Part of a small language model's weights.
Size: 10 layers, width 160, 2 heads of 64 (1 for keys and values), MLP 640 quick GELU, vocabulary 8192, 3.98M parameters.
Architecture: RMSNorm before each block, rotary positions, no biases in attention or MLP, tied embeddings, normalized queries and keys.
Training: a variant of Adam for these matrices, 122M tokens.
Each number is 128 + 32 x the weight over its row's rms, rounded and kept within 0 to 255. Layers, rows and columns count from 0. Numbers have three digits each. The size before them is the row's rms in percent of the matrix's.

# layer 6 MLP down (transposed), 640x160, rms 0.115, rows 506-546, columns 80-159
110:154134172137092091089095185116122127106186115117070136159104187137141133114104140160096139157101094126118117139144145128157105128116151111160157116166126162093127097082158143164112119132103169124107148096143108129149123205082114129177140103
096:135146152168170121139113164149104155101136143072167192159126111135116183131122125107152131016115153143127111142106119089128110099175133121184085171104129123133139093145150039065086087132133097117106160177125110098148152158137139114118141134
102:071069116122159148111072096166158135145080095157174129086115054086104161122120149131167125094088161112143184139165105137112191081074102074071113141090146154128144142111136125135149129085104158114137122194066108138108119149137110060171112135
127:132149168096054101135161154104088101168157158137094096089062143149117122086149119100095093152108101152217157142107145149128114102179112090086115100099138141171125117114096128137139108193179144100091192204195148173101072075134073191104171101
101:081124068127129161102159124091121197137115120151105105083137164145128134155106070090160149065158099134146139172079142090124083113076106175149136140136126133143099111141122180111152153106154169135099169163149110117075134095138146144132056155
110:183148127118101134159135154135076222113152145109103080143140156153117156108098050136064143175104144107109071141120148157123091122100160154095184118176180144070171101114105122158154105168125039121150133165179113095167115112089143141110156108
100:171147176114101129105146127185139147124052123120051114136109159089150060061150150142129075142111134089185099158095119161093164137103064155127130133158116139113155086097164096170119117129152198081067122185161118132103118157138100057118054147
083:097159175130116123147125133110111138196154108180102139084162176120137143123096128096102137168180060078147125100141150155183171082133108137101109117120160102158132220180116111092181118094194159123122118076105109057089117113112169136099125128
079:145119131194164060185137189111115099130128091113099082065176120112101126133171098142082126134133059132110104116145156116057194147082106129151096093112187109159123063140133104105132142163102155150088104088140126120147182139119137117125137154
090:086106123095174111106148157108187158123139125097151145097154104130148195171206153080173142052116185173111137094140080061184142125128105186093120084163141123158141084112142112080168105129099139174147180149117082091132090154158154100128091173
098:145121141194073118103087098132152130102184148111127072107102144095103147091136166072126145125117077148156164098158118122103150131174105174093081130125118111147112152135137142162100141129120100231161149149168070099169100118096161131116147095
102:088148133080108098180119124124122156122116159097153142100133137192113144099141123133180161135125118159157117130168180115196164034129118099147126175125155107125134134146139162145150146127087129179051106051140116085162127149121127086166152152
101:139118120118068119120164048112098091143108143090089153137108093144092093109103104096113102122121194130102130112198070105131142139163080143077000117174105153115097131077171075154121078200134121112098165144133111151146170105147180136116126164
092:158125125069123094130111110184113162119102156104102135078180112134095174147139125171151129051141101075110127131146195105134149078130141145215130159112124122132128153125101151143070083106087121138162180125150077068140093140149119121091164106
112:160137169147150071111126171094064170143122131143157072161121121112105115119133070139108102092122077093120171112130185113125147161153075080154118148130092090156126134108158198186124100133128169129103163085181123103165140153193112082062142141
110:117134132198138126102173137132142077163138179168102084123121198063132170127137133125113135133084121127154114086117091121145126100105097125129090140175162184184111153074105144139104150170188161122089176105092119150102087136077159148133126092
099:158117135108119092148086144140165100074185092137066176109108135084146082092079056134146082137147072089126130160092072152116154154109121137146228132101060124175166157080097134126150147117117169123067138101131125150096082156184086105133154173
091:150124040129177082156122112159123130129157183091129134141143203093052099127148171127096220137128141109102138086102115174102121116074099082104164137141153123153068184123090080152077133188091130095170177135162161197104124110164113146167133117
094:088100153145055130109075137125147135174088178151120165146077110148181111152087128132132176124056142180150114080146094066137113112110162175054110111061094110077176126117135147142086154104111136105124116129108092130147131153126143185088105088
109:147120116125131103137114118152109141151130102159122134088069117142131135177156134173054092108159089222122157128147117099083089125095169156161201151102126140099116131125092161072144179159166145052085129065079104151145093132096118109124131106
106:145118106122198156134089077167147142141104122109198128121120101128087128153145127148127173121184188132123160143135150114104102121144114153062088167117166154104143127119138123096134099112102074082179127111084121129187099076159127145136075133
090:113156154102143146138137164154166110138108128176137083136088134150131149086090093126102134139116129157085071149116151103105197071165096163145173187132099129169128076156090148144137112142133137112135131097106139155113113088149127156120098109
105:106078151090145189112117079154082102149152133136143113131110106169172151116140087194119145159081092150156156160224095155146103083152127128109131120073147104099127153068142164156077157166150085143147147131104141094166136085142177160106175117
106:144102125140086100192122136204159132139177166133163195178099151110138107106089115164163125125140126139094148135136201133153162150128134078111158179146115123112108144137135070123111102097136167126139102133055089107178149119124164122125117105
093:124133056123133150113148117108152151096152078148094112116108089138108168141113130042156187175091111124123150140162073098137113142125139086125086121191089135141139146131111103138160116178118130094080143087150106161148167101164099160124098104
083:180121097161146134127133139181124178133145121149121113127090039110146101125125128113147091149116060117139134102109117147150139127128150116130122093138122168136173122097110113098187064088140112155122127121129149124146109060113092123120151074
099:071139127134116122142122199146167074153113165118118122144094128163152146119141031125085130146171100131186171127162118124135103096111094149110108098085134188130150178113137099185090139147080086115156126136165137078172122122170135117102148155
101:207141121119169083087146166140023162141129090139085132123100163124096159154131130112143141149140183132131083101174091148089127168145134185113125109137099148109136117126093149178113205100088128116115135172170101096134148145119173179102132151
110:171132161079192135163167136148126140113092122158160149125143160126107090116127088158123115101098117144113129069132098043080122137060178101198146150146145151109143150146124132185163127116208142165126113133187091124069188129097138132107170067
086:129095116108129115095081136162135133105142100123185143155092107153105083155096153148140108114111132143124086150091093163161134127147110126103134145118141123136113049072111122111160083125078095081073089124118067132134105148096152114133122058
108:156147154083143168131132144168132157145154170107115152101131100124095112096193102101153135168150143151106149172200107118134161166097121129056121144125075129127170100135161117166068094120147103038093111165105092116107129100167125090127113183
092:091138165122100091149103094169085140150104129188141147093117138112117151135154069169147087084183105174144191148148180148150152116131121153160168213122099101082047148150151126141118085203209171095096136139160055106111163171140127095108136138
096:100171077151136167142112106101121153097148113156136146152075122206097132111086063144093183142135137177089114089137109140124129136068113116177157140164155111186080193110092110171112162092128116132131142099119123190125136116131112167163144055
097:119113117081151134117132129055193106141142097177136117154122099076099144191198142151147151057119168122193162132137148088080134153149167142095083079107167153148122165137120128105164145151149090138118128190088057091126133103082150114164118172
091:118189081157099144129100133114058113100099173148148103067121141103081159117138118061099074165095094200180155125122057100119095122143071121143127135178147196172139131108119149186143136102166157145164143130178129119083101074134178163062144160
092:110083103093159101119168123119151098113122078123127109113097055147121098120142160083142140128158175092144116134164084123103118188182082140090177115127111120146160143091202087136070129172080109133131121114088134158152143075092105121084164137
099:079152121130088083156145165118161181163146145150129118123147127144117079112126091147127103138127099106121110124127131147099122097106130110151145095136128140145087146168093195097214172081111218148133177114088117134079160173150124133176106141
089:113102099110153083116155127110140163064128136165177167131120151148178112215110074122145179104123152113139166136117169097177078122083163187123141129118114075114163144151094151158139168122136144125116083105089157118125059115166139160137123135
110:079148125143135097167131200109126132149118097133130091163126134107117161125102147189169134105132138113115094148159121098126137107166166160139185159182117123115110142115239154167174139065139159047161155119155126180155113152169075129058170152
085:085143110156085103111142134136168171091149125142155143128111112095124119085096061156156093157140080129115159092131212037099111140101085137169056148184159155142116158111141143117102062120180108121119149097149115096167130119157162107129115148
097:160117141157085110085126112105122153140080122134175198152097174157124150077117125158128140099092111160144108164088163090156098084179158164094120160101101140110197156155158157146169138182152118099056141149140180092123137158133136068124073092
# layer 6 MLP up, 640x160, rms 0.123, rows 507-546, columns 80-159
095:118130124139095167138101026104106169092128115133164133100082152143136129187067141080138091211127146168100119103087073151112097098147131142059060145150094038101141105124057080134109163145145129131149121135126160146124135095109114129156169146
099:121212115114176150137168084122100117114170170099113116141159099137140187176100086152090182117161117152144109147108154156173105183135108108117147163164148122158103155116126075158092158124142098104102152152187191157155137063115099151127155223
120:177173066132105149136157100135107116162164118104065112130150116129069147119068130131113078141182125064144053134165124145058176125120129115094072164162145149159112121099156081164099143085153171137132200173116175164121165079125094118131143149
102:100167129071137162151156095089124182159115129157132104179185124123142183146115112145158116164105146094117134190134165153094189170080112115126119166115092080110120163101126075157098124123181130107091152178100174171152126089190086084070102124
108:150143160153130126132137112123119173136139125091118155143091191119141149116135055114044137124106141140131116089087090170138114181120083058156121090163120076135123120055100171166136143128112107117106157103116121174104124125196095055101126155
100:168130097228153160150145112137154152118169170151118079091118102138155202131137168093102110142106146170099137126142110125188141102090108106125148205136085134144134132169087065085145098143086125110137133136190196136134122172101105146147164149
090:088115128186105138164168098164118116141154152114158128148169140062100143186161194133138094142135138183090062099101108124170085150096232076086115097137086133063103099135116133145134150132149137113131128133124192113175126106175127099104216157
085:121131077122173157214171119171154164161131149155151114075156185136110146096052164159156112119107170118103139088088095112132073133113126163123192193104113151093125149132138149158080117147151141105125138135138133181072158155205090123123164155
091:122111159155132133144109135114118209186106139184158190181168162120170142111048181083151071169102149139058113175154084149121164100107134131103106131173121101126148166129130138147172129128132117102142115114119126171088106164069190111122145147
101:185146115100137095115089112087114161153135091108144185160164118090140099143115111095081149163127158120074077155144056164159140143092163084118110145214112154131145117137119136170143164110147107055120141142147194148063082100174143082132145161
102:117116167147118140098180107138057102128112132044117155191136153134123137159106098127135074162157136145124134160142130147162127134141180131115141127127139130080102129095106153165172191071151153081157162120100189151159053147090107136175131151
104:134124080156172102117077138167073128140132122132108179095161129146176125203116105103112181139081160122129131119068146145118156091108177143086182137142102147130146103161116081146114164124101169133156136146191124216062131111119132161086112177
096:154158124175138161108138137141148109138173135203118121202170145058091131210118177122120112142137178152093126140076145131100112119142137118141167122146155067057090145106111111134148166156135181145102153129201204095093128084129108121187110133
114:118122180182101160127153090101102109141191122165098133168142164130096125158127137096074125138211151125139150132115090130112133132076176073116081124171113104037127129093153148148161154152180147107144165149129163139152140139077096116129114095
109:156111085130101114148086107194089123138136109112070137195127089144108134072107089108189086151187175105073052137192108112120152139145148117137107144193177108108137146064124137130100109086124159160110132101139093143089101124130133061136132121
101:122138230094167153080131081136146131163172089127149148148136139153136135164067083139071138116120144157096150150199177152166086117127144121140150105169142152080137122102104156123172163083113139163127111167117134156147154146117076132175102121
097:126173053154171170134128121129106127150101167109100161193191127054125105077075130048130098187135108170175134146177063169090154112080146097125123104173141075112061135110091147161126080124148191142118132087135124144107083156046114106124121110
101:201132132099164134148170141165138112132157119076117068124134150089092160117153115145120105197204115145124095176171134185131172105148106106166128194183186169129088123136134105150153105154127121084098124110148098112107146127120145095123134116
101:164184101109106153117076092146045132157121161125129147145089141120145111103098097085105120155149143087113118151122092166181086073123234165134128094088175131150119082154102135152112157112124160140151149146129150157099101135124103164145158189
100:122087138087116130153120114064062106173121146143150187112099176146160132101090138046176160136135140107167121147117113132145102089123150132117098138143130094086076098161085090145081195143095140140073177176107138156150145113121098145091125202
096:070112135159189124156213102107150069156149125153057105130115086040140176124093073129129092157145155146081144096106149139138085130114134114150175172115156095115108113105112084127116108135077139102136134034159125100083131134112125139114113156
104:134182122135134128121170131192099071119160081119102120127132114102059184079150129132148104188143200192162167144184106149065127147161050114159134134128182099050161141105155089166079106159127153097122154218099072177119107114118138107166119141
103:188143107116137161214109115167137107144197136073123174167151148108143158139134095143148095175178168134081108112153131203139132119157124062160077152151195149133126084125127078159130093135089104156185174064126109111106096138138128110118169112
095:168200150216184155148172062178079122145131153080138140125174133141150175126113152107115105155124156076139100172052110183119164156131082114125182223101133082070130117076072073172090154114105100129127172121176142148059137150094151144091097161
086:094185145194129110088148134151148140114093130141133177156089143123106171097107124096147141129131164155136106099083164139150146144101106163089154146168134114103131104097126152115096120154124136100182104135162163145120139120090080154229147092
105:101165091110086115116132141159118167150149123181103147178206170043145146122124090141143150149150169126140118112109132176119132151096141149133117091113081092129079145141155145164182141080134156115132138213090129145120130057128118103128130166
099:117165196179110116148156079135171172177185106113090127122150085076100152168098130136142078172144118134104131161097118203157111127067078115147088095131161113146144106074154151182127129116102116091087129125128171112121147088147181094138151123
110:160121123155167135132089116142058155127186112154143150153176159115150115123120132143188111118137143131141133110119168143221112113148173127122082125156100189109103139150128156164124125116152096135192095125154148156186049123103082107130213120
088:144169127199104122104157097051175167176121158152133091186138110111086126112191133065151068110184136154118129175079144136147151151097106145160097112143131127121064102115080123152143149190189131091188158133161192144160139080104082142201175112
097:153147135115121171116068105114108147131132160105105082181195077162148127125099105111127117176129118092126038139073140201117173156119118133105146152156152128131122071126139126197110171105112170182124129111168148128123187101142155160145129157
091:145107097122123162118144103125087110120141109046134161121132141032117133134125115129130120130087140116124078124128137111104096170136115130070165145088124079157048077143100099182164160133050156098128122115089115126118114130075107101184169136
097:134151139151120137115165105080117127132154122177153188132160102062157140191124157130106129253140117121096096170096119137154137200130139091122120102120141058081122166122132058190124118107059142110131142070113127125149135126144101086170171125
097:145098128131149169116110126091066153153112154181120184109121153123102154078068138079102123099137124142129111136121108119095125185092181155100098137195163116106132105129086124189112147133137156144205206140124110145120088146120071105187090120
095:132141165083116104149128134126152105177130154166155181161128205103102139086101130145170146130127156141158116073148130166152163117116158121158079151124135202106158088130107136158110177147113162142150195213146197158133121115102113135129109184
091:143135130146145168099116106120143106140118119132102126171200163116169155098116141099123055104142150174105072156180125145133127129166148193136116116132130099111097102147110116108168145131154130134091136127130198170086118097167094071149101109
100:108124101089175193135102070159149104152168160136092104165164077159161126187098137170145144138104116088157083245058100119162151108121062167041116142132130161109113106110139107123079189103099149133150119183102151200113159075120085095135108165
091:205151119173097169130120130141140145134139147107151093183147165116079123100149133138112097157179151139104122110099160171113129099143106094176114110138145183145066109146154080127152068130097148126103113066191115100110146123100085087129138089
111:074198104147167115102121143056121149172158156108112128116149160070111096116156077172139100120101124133155130117063122131116124099124120091131106086098151104152085108100101055153110092152053118079101139127146175152119152080140076128142108160
088:210125139113128144144098090159109157141129088160152133116138074162116147159092136082178131130090137147145174139121073154180138154070130098092095094128133105133126105187079135167106196167157156131119174135095115152107134145096078154172182125
096:098160094103128181132138138124132161192162190136155185123133157053140134120163131119164112122134132108109122121066112140082215103105069084131120133109116098180102057143105109161123113117130138083183180091150119154118163111138148034084129138